{
  "num_key_value_heads": 3,
  "head_dim": 32,
  "qk_norm": false,
  "init_std_qkv": 0.0709,
  "init_std_up": 0.0709,
  "optimizer": "adam_variant",
  "beta2": 0.99,
  "warmup_steps": 323,
  "decay_fraction": 0.564,
  "batch_tokens": 16384,
  "max_seq_len": 512,
  "train_tokens": 115200000
}
Each number is 128 + 32 x the weight over the matrix's rms, rounded and kept within 0 to 255. Layers, rows and columns count from 0. Numbers have three digits each.

# layer 4 MLP down, 96x384, rms 0.113, rows 0-95, columns 96-127
111147097126133192176100155130164156109118138187083147174092145086167157082143115167139122138075
114151128134111153076144155158180144097145123112153153136081141187108094105182107158125138041177
134105154199132101134196123179119078104068126162124186214132147134160121133133151155170163172175
097090121115157131176117128152126109196121174111130141163116136107099156101191050174137165120095
130074139089114076126099075075203089174121164185145130101137119086109045188148110036095114094077
111155154117106140092117153125169121108134178113146160125078109139114110160183145107124082100205
098128134136113076134125099187058094124044102105110081145123150140094134178153133095146152107154
121153133166140113111065149085098064164182115142124060123109126162134124096159135170134138132104
138125111131151085133118129182077177148186098120125074145105201140131158115188128081145137058130
141184148160124142100146183191109103135140181118191110195090131150128188108147122076131106153134
150138134129143057126127104065159176122176155140172112111111056142149104121149117150150147116166
142137134115125154147110117134131135125165173059188167105104084120086140178117173069134131113118
136128150105117101120164153076140122121106126118144134076088131116133040057137122088152111158137
118138134149156118146129139087157140121090144125084137110163164146139176128120119077114113098127
134136185125133150117140152123130157132138151149132153092115169083148212173110145134144167081119
125126083131137180130144095177185094091103121208112185195142082126141140147104140120162158168111
114124105087131066093158164131124133160156168086101107070102097138167111141044117140152190181117
069125143131118140134127098137162162132146103127161110131141140128079130141119161128132146073101
110132121187139153128098104143111135184132122207117132176079154152149128122127164172148129120098
116067130080195169101154119108162110153131106119169206139095168129165112075087143145140116161139
083089087161159126110111116111136158089086110148109083097101133170155088100091164094126136099165
137102107156169141146169140160099110157109178175160102107145130133168134097083144115134091189161
141135052102191134163146126105098103163139174088088142170162197122156129103065157146129093166035
194150105154159170179142109170108109111091146095118150066082130092094037147154057131102170175154
084094119074168135161182107121151177094142100140136140152108122125107146073145130153173112149172
101109107127150156113177113101116123153158132114197094117139117150144148104103139104112101122172
117106129106169073158144074113151145143143138157071139100166174095119176104099153103103143117125
121133035096126097105092119143095150124122128126062161047108108076076135119129108058112097132116
086105149110141120110086130133091125108117108186105126145115155087091106154074102187142117128107
149176081118108156149145079138087226121152153146109124083110152173104157120162108129082174100198
146131154093099138083129074135127176141135119150116118156133109044099154132130111165103148148115
127150170150212146138110102128138138113100094107131065084123172138145119171135137073135145128093
163149105112182136094085105088108051159116114118191071119173122127136107138129139148127146070170
128094093166125119158146167120074101132123088090128156141155184124159103125095136143149107120141
090098123139114098109169165110145083136116130088112152101176133115095116129155115111088112111131
082114190164114095127084112117180165126198082075094151115111102138151166140118118117117131135135
125178084109081207199124074150083107083067142108162122152188128131150108128087143112138096147116
130124166125193095098161161137154167112187171112154188120116135122176153056111119083118101102124
104104113147050180094113142147085130123111146109134173126184082121143067112123129141118118080133
095066136158116170140125177246160124122092115104086146167094157115048107094151085113122129114163
118150112153154171126138140120107167138195122109147143096134135164120099091087122139138133139130
093121109124129126178118115159110174150161147104135104174144161157132108164067126116146090114060
130095122109073124149112114116175176092053126083179103157126137087103088090149163093133135129096
170112113146132092135098134094143079095209091153171176097122120067121113092087144124159096168108
144156135103131157139083133138109058090103044144105127141205101122114101128126135112170140147099
132131156165162118120090125092116096144177103087161120141131158140133169231128150104137110160144
133193097139112147136067072137135159170098155151112069121162128130064176144139139126156151100129
127108187112120150144115118105141115101114139138149167089097097150097105154182118152136124150087
161152148083155051154104117085129176082136109117127108113153145187140123124078158120149116085147
118081116120121112136115105183072127142119118142138138146120139181101159066143104151137122081102
096148103099116123143132159056124124141078096094140078133043096064131120149160154183117095128138
118121167156092107121124152190073136122159167186135064134148158123146155169135129142103098116145
128175136134110149096182089066110162111126127152115094113135076103106125154103120123127149101116
105156078125132105112110148172126134114122090208145103157151155061140154149195114115152108136070
076139134088095138157113120110092144144104135089052145096132107150123105128097173113109149115200
063128117126107219109109117157083100152100132119103138164115117090107169085215096127132113109103
148142189112082086160087122139114189166149160133128111130112096000133140043150121122153166181214
255160147126098110112069137156143112144140074184123065189106158155085131117115130126094148157101
127133164098127165173167165140051121135162131081123104122098159157123134102209108106100142150105
148155172131137071073148127038095140117143083059180127104145142135180102153101133167095150111097
147103114121103102122130086068123177083081141141096121062195096072060139088115131182138107117122
165139090194138119127171097114151115126157145103138122195105165196134115087155103151117155120065
126141145131108085166205136078197151129132069146186057128159087117109131142085179140123164097080
102108127156118077132146145155172107088101116129040176117108109140142171183124116126106138122132
161147162088114075126092196163104105149146138143209211167114104177100096174142159101147114149137
162155114171134135160113122072158116088096099075099112074175129188124089108124075119078139159091
142093107140107157109126094167157162107155089061114151148083074135094175161170130103179140171099
123159112147119181127017149114131102106131132116080126113088126161160154120183120139098110148158
193145114118082177144215141162130161134101175091172109180066127149137119115085135094089103111189
098151126155170108150130106098065107113174110098223145156164129126124162135141105180117124188125
160154136130101095119110111098149120084133099186114163130096093238147087144177116119131123140121
140085131162117116096134096155157126102098156116131151114098067133114110073115080131141070093161
099089160127143125167099134176164120089122131156044164108114103057054193116067114146108159108078
164156107074144127091099123143149100156161083119128220042133132153122068145093113146118114131160
084090101155122156142142108107172136110111086158046143112162126072184152129090129137150095087169
107112152115148079086155137125147120105116140082133150091160096114147150171195154135128129129195
101117105121133158092116140111112074138165115097127107135175069175190102106146089140137086135122
145096117149115120112180119106103119119137121155162125129178178237078200207108123154120140125115
138180147143111152152141089106129101091053139160042147129155118102140069055183138092114166147095
115098119173084139144123122121136139147145149126154131128129115183129152149102152140120155128141
127118073128095149135161122095117139095076208124092091050179111084107130205136132148094178159168
122113114107155101145135107106142177180162135163128088118121085154152101130151144156098129191125
095192126136145142134102164134088050147129075122164138100105117150117114162176177070095129088106
067113111131107098089131159171141080109132106132129170185124114170157173149134110109164093097090
167139136097140169171174117129144195134173173118072227122115152146178147098148078139187136136160
155057163125099108129118138134150106131117128135116110098104154065115150107076103142139156113160
111165183091116121139119101142098114174126109140130105147147141084186126114105113112099132109106
091117178093082195127147110098087046146124152121138131156142092113129147141117123167111068120095
157119129106146134164150148095156146230135169135163154141118127154132179133076113133113108146080
146181111079083140076093140192095114108122185166134066230129098154159132187154160118115127191060
110108085154140073115155146125180107118110129121115058122168111184198064085148147187152058149113
169178140075112090121133184080091145135123121103186050152164107081043120124073152127120134147157
135144132145162089069125131151157137113103122152147138119150242143139091148091158154162120147196
193093180124127203084195134143123100163150127111120099188092153073115094158066165133112156135153
164132142154108153121136171160129217133137115158147173106136123109175132111130063147096145086119
135154188155211130119077208124145102164085092157091103075162119150151160183142189139094171170123